Part of a small language model's weights.
Architecture: RMSNorm before each block, rotary positions, untied embeddings, skips across layers, capped logits.
Each number is 500 + 25 x the weight over its row's rms, rounded and kept within 0 to 999. Layers, rows and columns count from 0. Numbers have three digits each. The size before them is the row's rms in percent of the matrix's.

# layer 5 attention value, 192x192, rms 0.205, rows 182-191, columns 48-95
094:507501462480483470532502534439518493516545511480474484510515554536512448495532507520501547505499481508543490529543543524506482525561506514508525
090:491465496536501519437513496509479494468502447489485513511509486532481512486519499528455507539512486480545479505478475518482486484504512496492522
102:429535477484506472480477471452515505569522550533478500495508505518543538492517493493512487485490478482519494518497478463504474498508529494520466
095:516534503477509507536544451475512471474451496515490557457495530475532445510508535493533466512518497547499492475524489537499478494502447497477461
087:500486481480456507510504519525478521563481499520498515450551465486509538521522488516497535517531538517541514497491509526471493492495514529562510
107:524523493514499505505495543516527529481465535496472469467503494448523518491486489495474459493523476516512511500472500505515529443486484465512468
101:505512515499501544509514470533482493482489529489514514481487511508478538490511515514537472449479485477502490474492570469487495502515485519484526
099:531522443516509487518511545495494511537516478480522482530512492479447522544515440520549512444511496521508513491494522480464461518502488480531532
099:547478507523507519488482510515445493470535517505509542510451515528491542555522531518529486535451492538464485509511507482516492450530522537516507
094:464517502546507518461485513485516555517525504456560523472457483521500503504497486503478510506501486491538479511526525497512476491519515490553500
# layer 5 attention output (transposed), 192x192, rms 0.344, rows 182-191, columns 48-95
093:491482507520530501496500523479531484476484479524454511541518465518499490480500453483510491489501512488493498476475502513497517525436479543512468
089:488508492521507524506465508491496513479471508478499501485482570499539496471474508507467514500513506544478520516512492543495474470468522528541526
102:491542504485518539516480541518499491500525514500523495477474458482476438475523539492517488509463506505481505483486490480477499475523458461469509
097:516492468532518527520485496541495499499511462519506475527515494484449498549520534473493550517496524493559530465511469479511495503506485487521472
085:488486527553510485531449535518526468469487501528474454482514523496491511496506518479490503498460504557479488479487519493507494507498507524478513
109:492492490460518492511512493460483486505486502468480449485498490509524502534517508478529523536463537484485511493494520448491476499516473504468495
101:514499474566479503478510501503503460483534467484508460553491540509486495531515460536526479496520522493498486526503534458491500517453485490538500
095:540463519517486476489487493511514525521486481438504507498521511492517489474540503528477505513475494514538509441479508488524487471466551504486500
097:510517490520521534486498447497509473518512494497481500483492503527496511506525512481502519530530479501500486483481475491458506494480497516491512
093:473511545506482526500489491505517504474446558521503522527509529508528475474524525503489519505510502515454499442523501499491480507501506511546508
# layer 5 MLP gate, 640x192, rms 0.172, rows 0-87, columns 48-95
099:484548482478508494501504521543501501461528459532522472524455485499477472536495497526484534452498516500514522536484504506480473503513465491567522
098:483519460496489524521486489476490484507484505491488498476447495499555495460474470477504524476494489480515496504503486499538537501527534477519549
107:467501485517488471543476440502519499505539543492480494455476515488488493520476536507512528515474549504534499490508496481482456475480466494493501
102:488486440482482481514516515472511521518475489526519487509504476497527544468472509486502518539495508498510484548470489526506475483482514502510520
095:524517482499513517441487509510477494498494464500525519550503475502520428498530519551456545543457478487494525497457532478482486483507469514499498
100:497508459522549474487509491520504518493493505467507564510523511504492506531464548489546531486512500464467524526548527507478527514505509495496513
098:451520535561512483486523520496492498521489543510505495508488493505500500501527502479558509545524510520506514492460461530496490491457520500488474
096:466551514508531491500514473467514442556501487494501488484512544506487502481502504508532496525496500525465538511530455519503507471432490509463506
110:525503497474475479465525515502503502458517500475498506559489484508483558492550482530518534490500495473517521509523474542475555468486507514518461
107:508491547538531469539492527500462534473532470525510478494485518520514523493480516483528498505497547468499494490480475489467516485502491475519516
093:511528514468530476469517509495561505487511469525527523525471482489494477493524504475530507484480482503566481512472502544487497515420489513510487
095:491483521522527509521485513520493505491485504503465546500502456531482499505536485467458483482490503508479504460493501467498482565486492496461503
109:515472520506499458507490505509541506491535459498510523487544499517501538528512509484519536523513492520492506503471502487541468475494480512488511
098:469510459530470533516457471536505500489470516508467520541521454501510455543516506502503499493516499514476514485507512499495486502545508534478535
096:548558503492495490488529460495463495488516531515516480496491498494517501531485505548536545520463484540518473491498488537490504480508438492524540
097:480466528521541545517487505518474472511475471474517501484554488565456500487507533478514496481505500512492487535466507476458486452533475497483480
107:488503520509479512485466441491540498499526495501508530524519500461531492491498492489575485496483463521523456487484526474479502509468513496534458
099:516489481484513519502506493519506485488493460504543513478520522492487494502463510459502481511532506523485491552445507459476515486466447487497500
095:526550488476498497478492520512517478507504506492532498512489478511515556473450564486495479497437496501486475512497516518480515479529492481551506
105:460516486536497545498472485529485505483534507449497539499516487470560534484488517521500474511537521499521514519524461486499470514550531486545533
107:536562528479502513530488527514475543516491523498477491521521543493504458534522514468462541524553515516479487484498509523514499539469481506500503
093:481526487465544506473485511529517502522483485490533519467478515513547496474490497487527493491516514476527520476520481505491483504488513519459554
099:531495501530496548493462507507478487475557504513547500495490508491482502539505519441528482501503484463474519494503480494502503503528481432519519
094:544513486521508505475506500508496490491531478549503551474530495480518491548490484482530528470507511457444510542516499530530539535501493488490488
099:507482497445499506506517503512516518537510518518533463513514464447540478469497515486482487501485452474485448523497535530484481498490483532446513
134:530492548492501464521514524498491502487499490513504515487508528520482506519487512507518531492536511520484495487536495449538505452506459443489512
111:488520490499541534527522507533458494504467462552491506554515483489523535440522514540482492512504498483543478454496516526496495475533535507484516
099:563493516461514501528532524540481523530539494510522520475527466518487499502490541472505532498504540444482480470478498489488528483499504501479512
111:465517468521526482511481469496527504472534517447513541510481513515536468538523491511459503490510508487535461508504508522510512494508491470487490
106:501460508533496496499529450491517451480491528497492476518473534484512525512550545498470495482503504509493523485518529500527486489455499514467472
099:478512483539526559496506489524455491507548505496517507526502533503532474501487526487500516525483517482498523491511501513526460477523452507530476
101:498513521485502523482492509485456517508485474496528480490496498484484519508547572511515510482465500524461486472468499502474512468468507493496490
093:501516491444460525473524501492513492561521472547507454494503519496490486465476516514501541480512554491506513508475492496488475456480475499536535
096:505496520464512472478463493520496469468470452472491531494494524476510489497515473529503536520465527523513517511514489496503474521500557460529528
108:514494485505529505482474511513523486487452501504439513534496501515498510425523473489494451476493512521555491480503474533551475514487491505503480
105:484471508511517520511517515575478515519462513508480453494548470470501450507509498500509508478436503473500551474478494472513445479501497480480501
103:443504496538479541535535497517491540489503457529498489484496542509528487536508531487496538476470472488461507489492538505536524497495491471496560
097:551491477531515499466528492545499521466458528475489487520508499512478507491500503531471515480515457513477519479483489466497524483518531514483519
104:511499513465510476510508527512512481467503506467486455526499515501504508485484492489515529514504512492460441465488498500486471559503523498555480
100:465509466479450538496465524522500466511504496456518534521509514521462493531498577507508519457471521470484508506478513517507505534515481503519524
113:517514486489468482494493517526491522474464443514496465494491535507496502514490498473513505474526450543493463523474521555491508463517566499535492
103:476518473489484499504499490472502484487513498488520492478508483536483518483503541553504563447501508518484545504522488539512458469527491481544491
088:517485482566458513528507490492498495477538513468443482447498528515490498537560512505486487507487546515481497490514483489457536553467498509525567
103:527533480543495490507576536507555472528491494523526485467538507538498485470517503548494523537490498512504456519501532520492507482497515490533521
093:500471488457487466515469488564505499516531434442495484481482453484506488527550498533476492532461512489506473484448468504499480490508545518499554
097:531483490542517514465511491489468501511481490503518521506512468491490511532507557498463516498503496480518519508491458486503442486510514492522514
102:486504453519520521518539530459497488446485540540535505467510493484531474517464525498470515520503504525462486477478526499476529509533541501514544
099:523473490537463501505516521493465466533483526539456542512514461487528500467531515503532508463513498497470548509497495496492477501462469496509481
104:495524498474562502486526542470484486510516480503473455544503515552513514473488484517500544481521551446508511511510508459521499506482479520529480
102:496469483447513510509476538510466485463544503498503545547479469525499504526499519495490497516489518462519507533487508509502478499485512517493523
099:480474484478484515475499491532516502508474505501472516486538488500506499460500516487490515495543519536550508464468521463482517504489486476487477
103:490468440500542495522489498488509515458478492496503479492488512521517464462531472471496484580494450485523501501537498476481499523497525485499478
097:529497477495497479488520554482492559517528463545503497469527506560525489494516493520502526472505464471460493486516486508501497505508477473476517
095:516491540455485473511492499537520483498493534489471528558517515517520525524569483489515512510484505505502508497495437433519516456500502514460542
100:517502500509489512528467537511497542487493465519507520503487488513504470500487525523542462509458512498533479561463512534455514495498510518519483
096:511459490518473525524472455527533529516480455516521520537518498518531504481502514523524535498466528480557502469479530527458479505455520501525501
097:519482506506527499506515447482492508489493480494516482535523534533484531493515518467498528474548516467510501510480518475505498516517508482504519
104:532463502485510494501503496489513465496506554522503529500504479480508499520510532468465482505473514496500484526471485477511442454466495512508517
111:500491500473491526513444505487529465493502512464472490502506499570507506487489497507447521507474475479484522509507501506488442509545510515500534
103:527501477462498482501497497533501485528520509501489506480496483524470481510505528458521502500546471546536541552485495509514483516495493534525524
098:506498473526502489491522501520485511514482526554547485523523531499535498549469463516506512503465493470447521543501470502445486496509476485489484
097:502501473488481496483489480521499480486501497523530465496480516489448518461505487497492458518484456504514499546512483528448499490466524503516521
099:535509503500489533519449523494478498474489502519526480572520542497514507524509497463488439483493474471474531482540502489490517473501485502458510
099:532527512534450534466465514496503487485512494523512567537502522479471494477496496507516507479530519498500497518541461550493522513513485506518511
099:502468486439489522469561510488503506528495480508465463483509497526470498530481516479516515443504485504478478495458505529526499480470544504482481
095:491517486507516510519495534541512510492466494509477515519481497515542484494517457464479539517487528455501476507522546502507507504498440480471505
089:512466511524540464511523526474510497492499531499471496514514479472548518498513478498472512500511499493521489501496512494520519514474517487461501
103:490480506531521537517516563488463514505501530521521543536555480516499502499492455524485503505492529456533479481520501509488477529491509485490465
095:513530529563474486545504520493477511495496514510501514482502518506473472504467516492489490488510507503549517494473424478540497469526473543487570
087:497529546540509476486510508513472466529516486519479519500501476489528554478533465510482524497507534466533468494458518527503523479493530483477515
100:569507508493488500498494518499534504467465473491468512574509561469505482520496482522529489521473485508507503521527488511542516498497574523514512
098:485485472506506536523511470519505473515485502514497539522505499524559494525462508513469501559496501505527500509504500494488529490500490534498503
103:518507504516485500501482494505504514484470499516524498496500512524494511529512508518478515526505541502506553494519515500499547493514562500499472
095:501528497497517531494505534506464501544514502520462491541483485501484500498531484517544531519505506508489507496501467523464484525471506452523493
093:477551515510482497527529512488483522504516511491504510481508514563536576510476522471558526498480496504501555518509515463551479482533490462499513
105:504517472514543502457506494488530469520468448507534473519521500498510465463539501498475533515510522494518471512546530532503494501509489492499500
101:495442505490516490525544475528551508548508492515482474467536506512495489480513523506498501508471480485527495498462490494504451486483521487497469
100:509489512565473504472536476528524536488515488484509473552475488497524514536508528520481519496508474481499478469491562513493494495515468504486455
100:495475518485459528522469540503456530525508492480477486509538524476522467511496510506498530403485485468493446500506530508496477472485493523496505
108:522525508481486484456462526536498497492509459486528465497438480478538531482502521488513500478447501508466455448463494496518479524473468515450497
110:484483508540515523488497507562493479475500494487545510515492470474490479508514462481516493490474552520503487481471491496488493512539540512471512
097:448480480499518499449545493499486489461505507500497463480496546530471508498521469455489512516457515480493491510538485524520503507527479518500571
099:517507486502550521452509507477501568490485479491499496490513489518548419464487469506496532434517527528501512497485475516520537514512538520485468
104:478529498515470495514552529454526472516497478499513485516497463474495499497516501504508496491467494469499547453434540472493494482509523479540475
095:485505507529498467502478491505478500534464484475499520512522543478516509482493480543553537505487512525479504524504460468501561453496494540500502
108:450552536530508475480517518508492507495493503516496516516499535549475494529469526499519530482476486477472456478461490500481525546505514513552509
104:469469489497495514512493509510514518529541476484511512517522490467487455510502489477541492482519501487511495499504494460536519522511505554509527
097:524470505520492533505502494461492465509489547517499514497533519494536514512522491514480556491487479529509509528515531509533527469510526450519476
# layer 5 MLP up, 640x192, rms 0.173, rows 0-86, columns 48-95
106:504491491508482419522482551478537527509491543532481516500543472478490511540479512497510527546499483499482477520488546499483517534534468487468505
096:501503525538509501495503506464449536493470465476502460526507485508454539488494532486585510494477503475476457509453485513491487557487454496475483
094:499498503491522490498488499525426505481501490491507512512499527543477503512468504501470543538533518511490510469544520526518548484510492551498536
105:475544472547523449524511507489495507488511531502488504509503488482520485481473503527535493468505485546563486479525495516542471497509487533532520
096:514510489499504457493508509507471479537502569511468507481544512474532510495509489507509496546542524504471461494521468441449504488494457492546490
105:486446486496521522506513512531477431451502477496498525495497546517475489544492514512496523499535486508556523529489520506490554475496501515511483
101:539475500489473470480464504515496510535547486531482489505440513519489495525503499487487456497501523468507476502495524501498451497463522529497462
099:541505511532526524489482491451476537493485473491469512508489486473549485525443545482449473467471502510493526504488517487525500459491519461507467
099:526508486522489549531550566488468497558493483508511525508510516484530468501499503464487502467444518526500528482525509509496484517513472483454495
097:503509560479541520508506499471537489499534526515489492506509457522463484521544448546499508496477501539487485521540480491519495522500527513480499
095:481505440461545497491507473521533464483497500515495519480503496477487522489517550516522503482468496510504489484488498459504495482502487492528452
098:488460484474523506541539467444521505477535509495491488488521516494525469530492511534545525468494494465500470525506498488467461500510486530481530
099:496481496478495494463492518485472524542484470484474511561491515489527492502514503485489511517514533514473492495481496488473544521507499471540516
089:533501495493501469518477505535520500487538506502405518530479520485474472461503508483504474511511511516453494470542476525456522514545506521498508
100:524525518507471490486489537476530485473467484493532530498496487503513502498545512505501435499479469525530486495529516491527557506491469523518483
098:509464484525551503467495522499498523506496489484506495483568504546476500522483506496521527520533500455499521551533472507493521453514511456515569
109:533499550532497532492450509474542469492486481486518481548515525452512452524495541457518481549472480495492515494485507479538507466486515476489471
102:500475510490525420525492535508482476510508517486559494540473488484524520503516495511472529463519515531508523546542506525522516488520513502485474
100:504505466526462494527489534534476525515462496513504485519503481486475509507536501506502485520531524496501482454506503524473507497494505526475528
110:503483477505480499475485458525522484511482523450458513505489485463522530466492481506527507540484492483499505506505485521517546512530464500495454
105:488488488482518495491506502487480447495561472487456505538537514542512501470501523458513454493575535482469542538486486495507556453509475523509499
095:542506502491546486494469478506486472493454475473510474532503491538470518528527455506482506503472482511515474523516498494535494502496500490461532
102:518550519510520528502468458493506456588446467485482456503499494555480496495481499523516543508511470525497485477511507468448489478517530535496502
098:506506464472516475485510495492475511484467486518505480491526462504480504547490517542483475505511541526558474486470478487485512492494502523523468
098:503514475530495489507487468498474530491461556483484500559506484473484495480450496501503470483515500499493464500541496520414517475481521520513540
110:500496535434523499509528485517517537450487494465471500523483534466492495470531514456524513509477511527527502508514476518477507497474530531459495
104:458493537536472471438476542532496506521544539488487457533543550508449474510500505518501449484515491528493498513498531457543450507491510532505493
094:487519500494466431509494480440513502483514529503506488483490526457453454519458484517503516483473483491523476523510486510488501549478517497481492
104:523507498499547495455520491553475456494509476507531515510467475497499462495509498519476521513526475550538514497529459461491501493528494557482531
102:480517483523483418509453458504460496528487484463554494510504499491468532461483499500511499510491499464492522489483522515507493558484487483487463
097:505502511518485499482505545484529491524475512515456508523533518502488505514468526506493491523512513537562495499488512489439485522526495519509519
105:489509483463524495570471480519510476473512517492511518535544468497507524487541523498491545485502470512514425475460510470499529509496499498504539
097:471499525517483508494443439527496505541516475555530475529502487500511472503477504527482501499480531472499525465519536502513501481456501484475504
104:485529473510528523469508464503532494510494461461479502477520508502466541429484470527493531454511514537475521474447493495547504545465489536523490
104:483517514516521471470524495489515483503481474485466526532542505536472523496487475543498487512496507515592497495524485530488486493486473521519486
101:539524487521530485449449478532520479517502502523535482463474498503537495531479488521525488470493511526510498499509541511465512515492529508526499
104:495486498486529485494515464467461497457500539509503504508445487513476463485510472523467448465508533523487536504507516524527442460455445501474507
101:541528514477519514486476478524530516488504487478509531524524489460493528502492503475494470484476519476486479482534522554543485484502555468459479
103:503507528519506519511474513442501483493516481516523505484476493522496508453519447473536518466515497509501493558507500519505480513489472499499517
109:525492542521492475494523511497517544505514533493512478521477535515526484519534499498485486502498547493524501521488487476495525439542519512529480
105:564491478502494469512522482499500509519478501553493466466526509460473542497475533499491459532463460516498461468510499509554447513479495504488502
107:515513473445468516544514505497534485470465506544504500501466496500533453455463544552486480496533472486491500531531516473455477518470549540470468
092:519510494533499460522534516542469485469550483513502493495479506523531526538517504480464503525477520532481507513492474483508498505537514508461486
105:516532536523486531498468490522450477508490523488489470429494526505463539483461518502524539507510533459490495515501526472447465464472480474510517
098:447497544481514439505495473530498485487507523508562475488545467474496461492485543528498446502531516518500534488515505484515475444508513507488469
104:509521512473517493515533523527528497543465477514478501474531495525482526491529508542472535532507509475500480473559474515518468539475543486490497
105:522478467521486531487501485471538497502513540496486489542502483479505490489491517499484494443502477482462555517507544450517478489526507567493495
102:549522490546518503522481541474482484518504489498485496498485481488519454498528512463482460508476476468447476528477525551531527516489575506506493
101:520507533488465497506511512490476551518480507531471497520567516507471507470479507512484506543500460474483483505489453492493478536454531477534544
104:514491531504485538522526500498493525468515482532518549512464491485506505487551485532487486482505463478512534513515516509526474542500512543495516
097:438548510488477462505489504465456489485485494452451554514510492478489522483512485497568516535531483509521495515467484492496464486526443543513500
095:546538500460433471520525468476430504506498451482507536474518478512493562510524506505509511475481515473492536549483503508510505489521491469506500
090:502456488537485516459504497501466541515489486497540490534514500451518484479501483504490485502508535522498522537473517468515545449520485528560529
093:523514522500509407490466509481505500481476543529531535489492502510508514486515530496459524518493526444512505463550489493460499494486490551491506
100:523494501510504459459493476500509497503494480508464493535527546467505500531484471476535504500526444486482499481504484534477533504457480460479514
098:483497430498511536500536467500541503466506464525518511539512518529534517451513543497519493483498475477530488449458501487528500513499499475533536
100:490531491506533504459503492490520462499454478502459537483491456521521512474510501483497529488429438492531500489488486468489503540506540483494496
103:494525518528521560518488471492512517525488466530525561523502497518527487506474525501498510473498552500459494489503541510532508495517498442524508
103:488492511528452519565510484490481498444483483511521472551519513503506462471500481522491520514458516502540519488522502490532469537503553464480481
102:469510494509516450536524506502506500497503503513508494490534482458512500484539521482489477466472535495512483500455495472492492493486502509477485
093:492509476548501442495495516532520492482521453521512530511540535499462513555515493481469495510495506496460523474485513462531504490509497508525546
096:491470488506521523512438576487480539450501506494526448495502518507454513529515505495474515487512506498536511484531489505495525493486487528490515
103:527453486479528518494506531472530497514492529493485458503498501452567472489487524484471469481449531509497478492518493472475528530481509502481512
098:483492459504509491522532475487486500478541519543517476556495475486523490470503520471472530515534517466470492512515451492539490474466502514543485
098:509503515519551496484526513549498496449518531535500514492508492486490467487513543473550539514510488480431463454511553499525533490474473478521474
097:505495476483506519510499518521496476556477487554510479518493495510579547512480486524486452523530498516491531513518497527474494467480480505466544
096:528525482477444513544501547536458506518466497528514508484495473476530505488493512487512515491494512512449523525503468480512476488511556484556509
108:528492487500538504503547523514500484527465458544502504518533483462441504490464473505507539515482537521507490494515528523496510472493507474538496
093:532497475489505526503490466470535544494486517503499481490471505467490504476531474474532512489536495532485547500535493485513535488551481495558534
090:496492496512511504491511497503499529474520483471543517477527521515494472508474520510480498493521520492520522490562495515466507497500485485497535
101:455505480496542498471477503493550465531495467474451531447523531492481513525530459535570487539484543517475523494508501502490524467469454484506513
100:495491486530448475520500502451490481465543492502502503511484521465506453494516500506486565514530521519467517519456589516468499513447514500509513
107:476485468493495506528519513512485513520500513499522511501482474495482493468508494463510488505471516506485432509506521491442474473453490523516491
100:570525503487519510506533512512485541481487470483533507523500493499493477482501482476480510490502496519509553497490491475478502465537472467525539
093:547523517483525538541467516456499531507470511486447468513479491519549527508509501501502521485517493489501535538529515468518467464544492509486513
106:511458494493482529493519466531475512534500521554493545493463471492458508522500494510449494535492494518506446489502500524508504518483466464514472
107:496513496527482516514472485523486538508493479465512485474511504503490523495488510533504470511517452522493471487490483531528522492468510513539524
098:491496454455540526500474472533513492463503499520477471509484499497528508502479470546523490452472483456558500483479501531463485498486532484511514
096:495531467533502472480527490463526511529534509479521475547526529492504490451496540512498454496486469490517526543521498518469496480467456509478476
111:520539479501464494500484512514480508487504452494449484525505501510559502525473447509528501482514482510505480500514505508523455523452501520513480
108:483500510465473481500475523488507526488509533510510542497521490529531523461469502495512478471515513528490504511506474489475485523453485498458491
100:481483488505499485501551499470512474480511508484480486479528500481535473549490494461475448481481513472497518513542480505517492449486485522507511
096:459534529465510522486525540491494530480481463505497536504490548517553511499514495507514499467495527469512473494496509517478481503499474491478467
102:490487535510561495447482459512546507494478503446447491508479522523481472483451512466485519501484505499499535431468514534507484512536468498507449
094:520469517531520463499467508490415423478499484533510477551490468505496492486531476509462503502478487507507474473476513501513494519515553441490461
098:539515516504538528460465473518487510485507531524502494485493496499529500492485511489521523530478509493501453484497498461491485527530474464518515
096:540539482482511508505502513489439509494501512524455433455502468534486537523521447503519515537511470510492505555520507462513477484474480478514469
# layer 5 MLP down (transposed), 640x192, rms 0.198, rows 0-86, columns 48-95
101:486507531498487523516453494543524517491507548535503490474485513504482484451473460470518531503494505524469508509526483480443510518462543515528488
095:527495515510504509521512520493534506480457451465522486487473516514467518502493492494525496499529476494540500510538459468492523525528530535505494
092:506493475491467492481453519467508498454503478507485491497507537537495520478488504488527510496481548495507484520507484511509542508448519486504504
106:517514511472505479562531487553515492509492536486521566520480478490507543484485519512455541499505483535554512480485491474502471548502535500492477
096:513513486506516501525485534461504493450466462506526509495511501493506588477515466474485487525474487498487508504554487509486488494492502514502504
103:484490488516573504477505494488519470489497499530528486510528491483488497540513516473533472499516543521525466512542493511540516472486500482515511
102:510509516477466481507490518542541508526486468540497485506516458501492491488538506472559476471467519477527504523533531492499504478521520531477497
093:490488489499489488466518474507478558475555490499502513472464489486500512500487511498471503505517489461497531480536528493495489478504525482501522
102:510482476481523516519505528468512485531499465486497501464484492504505465501523495521439455529496512508482495474522470540522465465482481473477510
102:474475468483539495518530461536466472518525544516485485552499493537479460505486501478488530540557504487503442505523486510509458484483480529508509
096:544505467493545500546488523523514481559491485478487487489557467470470501515501535482540535504508521458530496480512524503469479495483494524505489
091:532504521496503489489467500469487475511504460517545495469511524462476487485483508496511496532476528489546515536518524523476523519479494493528528
101:504525500470512485501457485492543501511458484497499456474492507492531531477497490525433483532501529484468494484502508459536498464514478492531513
091:478485486526463510514498484497481500508475487545458484520511455471509506537484498486518530508510444485502494448520485545479501486482496428487488
096:491502484438506539501472472457484493506544500468471498473506537496522535503513505505502495463495472510489539468466487472477500510490505496490510
099:522477488505501510529512477565499537477484475526539501497529497514507502529477540529508499502463540479529542513499503482475489448536499498538469
110:516495493509486476475508498457523535499480441501502502474514519508462492479493469496500517497545458509518494482503523518505503466544553524504461
099:542507468528465516519521519487538529551488485444490530495488521500475510497478499507513498539466537477480458486530494508445476480471509472453484
095:539485510463485465525478515529511541526475437545510510533487459514445527470468496530489468492501508464502518489470469493465495506480526498550502
110:497475507475465527487464517441526506513465507500465501462514508477465482536490495493507555489486526484484523467498475505527494535473509538474486
100:535481470486535497485483499547480494519509457497497467548506511495532496456494509482483513540549504511457481501496523520501463492517489497502506
093:531513495503501467492519484513470551509500523493515455477558438547472520491508457491452479504497486468504480503513519504511545547508505513494516
101:513497525518517506535461469489503431514509508520498460505603463473509484493435465536524492496484491438503452533508500497483502529511448488528505
096:455455459511480458515515463508490510497478479514486483505499510521514487536520525529539453528516478487474519509487527495477501487460494523473516
100:522516562514488531496453500484491485508517497491530482508496500523476488501484462489559465490504479497515514525492525510533487471517471492448553
113:521496503513521472474460461461494465486504501505486490466484439537476470516468489463483504499564480492501519504485513471515535508487535476513534
106:499495520515465484507519494498506491503563510503528474507512544518495484530505515482546530517544491487535490522493496473540478517501516553483488
099:505516516565487489515541483513496526524494514527503490486470503447517483505509510489478541483462497439450533498440510484492493528502500483491479
100:497561491507501519490488474552512472474491481450497464498529456513502512477500508497427486502523524485505554485450484506473521492507506508501423
098:502505525520502481503459445496486545496492476544538493517487471481499512490492502482500505521535499563511508513530506513481516503495467494485538
097:455479509478474524521542502529513515495495492481457518520547491496485487488539519497495510450490510470545484493516486521505493515494476495495509
104:496490538499508489484475532460534521482486517489508464514502514470466500529494498463472493476450558540491451505479523496530524486537531514489491
096:500478498526475505522486516510512489527508469457503474520479485478509462495479518574502519474522534515504522466508501506487486464462533517535489
100:517453538522477508498513472484516553503491489429532455448518553471517488487483501518482537533452478528520506485510491448527516452500550498499515
106:459491481534487538520473480496464471509495492503475497514451523513473483495520518471565499489472493484505520512515466556501523484536512499473503
100:540476480470497469470519508472498489500506526547484480544507467485519482496526524493469520516496513505482551483533498485514467517521533512524495
099:486528483477537565496468530452486529471506515468534484498472463494493473508513490528521442497498495478464487487506486488511456503468492491479466
096:497505514477496476521498485558512529499481466515508493516476533481531490432437484526514546520476535521486467519482478503512507481517484516511503
100:476529461491518528519490483485505504519467487502466505498493492472492518468505485486496541528510532498446520473524478463478460515525542528496480
109:494498481481507502527527578516478491545497526485478464513484510471548532499536513497503514532499477525545499497549521507482518491502490503536502
105:480488509508502456510508501494500511513500475542467453521481513506504529527496518559520431517567468497477458491496476476520480499492470500479444
107:480499489490566530489555443536504468485471512501515475505490529495531491485507511532494496525539510520531486525496526536452503501484544521450490
092:504511500529525529475510516512519535493524496488531523515496483471505473494489473489507488512501505533502518491509529507549504474487488494505472
103:502531491489502519556526506548499482534498504500512510495518518466484531537522519510540507503461486490482471524521475520519490502492517500467521
098:510530525476479474497505488510529527496466528511526494502501484558476503517516451511527490451483492519478497527513501472477480485520525530486530
101:512507479458521520498487512481481472512474489504479485515503499462509519523530493570513475522521487483504544572518510521489469490499524519479471
104:532497511511493537446496494502504489463508492514511553518435492501504515517493493518448497496537516518515461483535512516488495495475522521498493
102:484483520502492559465483501505504520505488486520486489506512530495514497495543535480492511498499459498493536487535485512572483509477506504535509
103:531519472477504521470499477495529501508490485493438534459491483501500481516483480532528487479538547456467481517475488450482512502476475468472491
102:499507525508523522496510498555517464486468543547484456481448470478477504490517501495519504497490492509459490494490513476512488481493500493495447
101:547505534506502553449504500512534521486517491469523537511524497452498492519478454509522482505518501485520505492513532534492498501521478475514488
103:483497522529494493509497475521478472457491438487480547439474459510511531516499484533509524509539480448494501479462515468507466490495490520527492
096:488467525525492494528464481494516478497485508493463497503501515475512472503466508493437453482474475500523512500507484509481506487522491487492458
101:492538500493496455457490535523526485476493522534481507508470500558497504531516517502498516511485502468501509459504444469479507508528488501483522
101:468497473511520495489497480524499494455465499445470528484509525507517501513516479496513502492525496546525514486524522515522529514504531498460491
094:494471495475494503512512525504513533527462472539483511520481545524477473521524521493530539490486533484480492501489524501499527514469473486489517
098:477511515504516496493510495505484515454491475464493487522554501514565522537537472522529462515491496524499469493500470478517531517490498546530521
107:520494524526491522470534489540475526513513431534527505516526476499502481479488444521460523527499479480461485520458528483512518448490513484478476
103:498511492487513503512511501517538495486469525531468480512545504483510492506511484469482508513462539475502513510513513469528460475518541480492490
104:487529527484493500516516503506518481482485463508501443543484503519535496563495484519487458494506522525507479521477444473514484457485517488394513
096:488452487493431468476465455536506554487484458522545497521497468525472492479502526501481504536472515496469504536479491496533484511518480500484511
093:529487454486506478504481531472449514485468512537523496528518483470521527469500531513484536540481515534500481500526465515483497505530488504481493
099:502493497484485509500529476496532502509512492498547484501529476498517450499486521462467510515471527488497502522508522491486509468506476510491515
098:458488512471490529505488491506513492497494479541512503505513509484529495484490503465506502501475532472526510547497491543523525488503515498512536
100:464485525486488512483501483488519523474490530505482478473478545477452498470481519511496549567470542461517514484488496528490525509509507506522486
096:486498484470506505492501471535482483489478493511485527489465490502495544524479507534512521532484497495469491497503477550456528484475493497512502
094:523470519537486550541434557519552546486479531528522498508533498474493459512496518505524466466503517516508507501515496501494489523499490510514502
104:481450486542546511472489533476489552492486526477507506505547461516496534491515477511469515538441503550516471523469524500498515480545440465462511
097:523490512505515484499510542521510537508497517512528478542512495482495553556488501516509504493511574482490480500517493466524484496518485473512519
091:486471467491498517492489502522564521473499525447544478496501487521530475481476478540456518511508535505421530529502535496485512532496495484521457
099:532496518469520517510500491496519508485501517492525527508476507532491502478478508473482474457572481496499527479511499540526478512497513519475478
105:441495513530482509487438565444500522458517490469502521480495532484463513520485479539486521495481506499478511483460502542499472516468493508497498
105:474436491506479478513502528467542528498456489506493493494533516526501498460510492511520508501491498488510468502449535483517439496541467497443519
101:488499516514512476491534494512490487476467510528494510465495515450487478502480507525538522551575458471524496470502473512532510479498510462495484
098:506522514491507522479521511520481495484472507512516504548462525507536527495499552461512480503491509468473500455519497486505483488450517516468519
101:458530494522474533533526494480514460532492519510495512470443443511497468476519554509510488506478477498492537487478461500511499484527475479491505
100:506489510487503530474491539544524547526480492501504547487501495530476491541490515531490434521475468536486506538498522511529462500481512513515527
102:492510501473485533522524506440438506527484525510496509449530462490518463488490508543542484495466440453520472512473525514448546532489533507505504
095:494496473511478522528489471476494439478505488487465532510472500514507446501468502480526510472460476498440471498503476493481550451499517474522519
104:495529489497489456513510501526493484503444454491490505490494482520510502500476490514503491523542473483515490531467515495518453506505451490487535
107:498527488484469518472503482506507506543532507466478526494541512512518458448473512491499540536514508489509521468493502503489463507494536493521461
101:470480515543470548438509510526518489509481527475521471503500474507468476495454452484505550503458507550497499536529524467499541484478525563510483
096:500487470512468480499452507481502507512516508527475484546507492483516504508478482561541513469469540496439500443474532472451529496490442481529507
100:506469531495446499479548553450488520470516547477489517494516502489506519504532534487509512504517443494488513497473493593516441467511521480532522
094:512543483495464485501494489530515512502492486481534519509510518513498459509500482531513496514485500477538486569442497511473491474498534487497516
099:509515503442485488495515448505503527469483472480515490536548510478515486488501497526483530538508516527502481481516481534489488520473467493548519
099:525535527491532507516505537486485535502488485492550566543544502455480477550497520488477528518526472459506493497491484529482522490476512513452486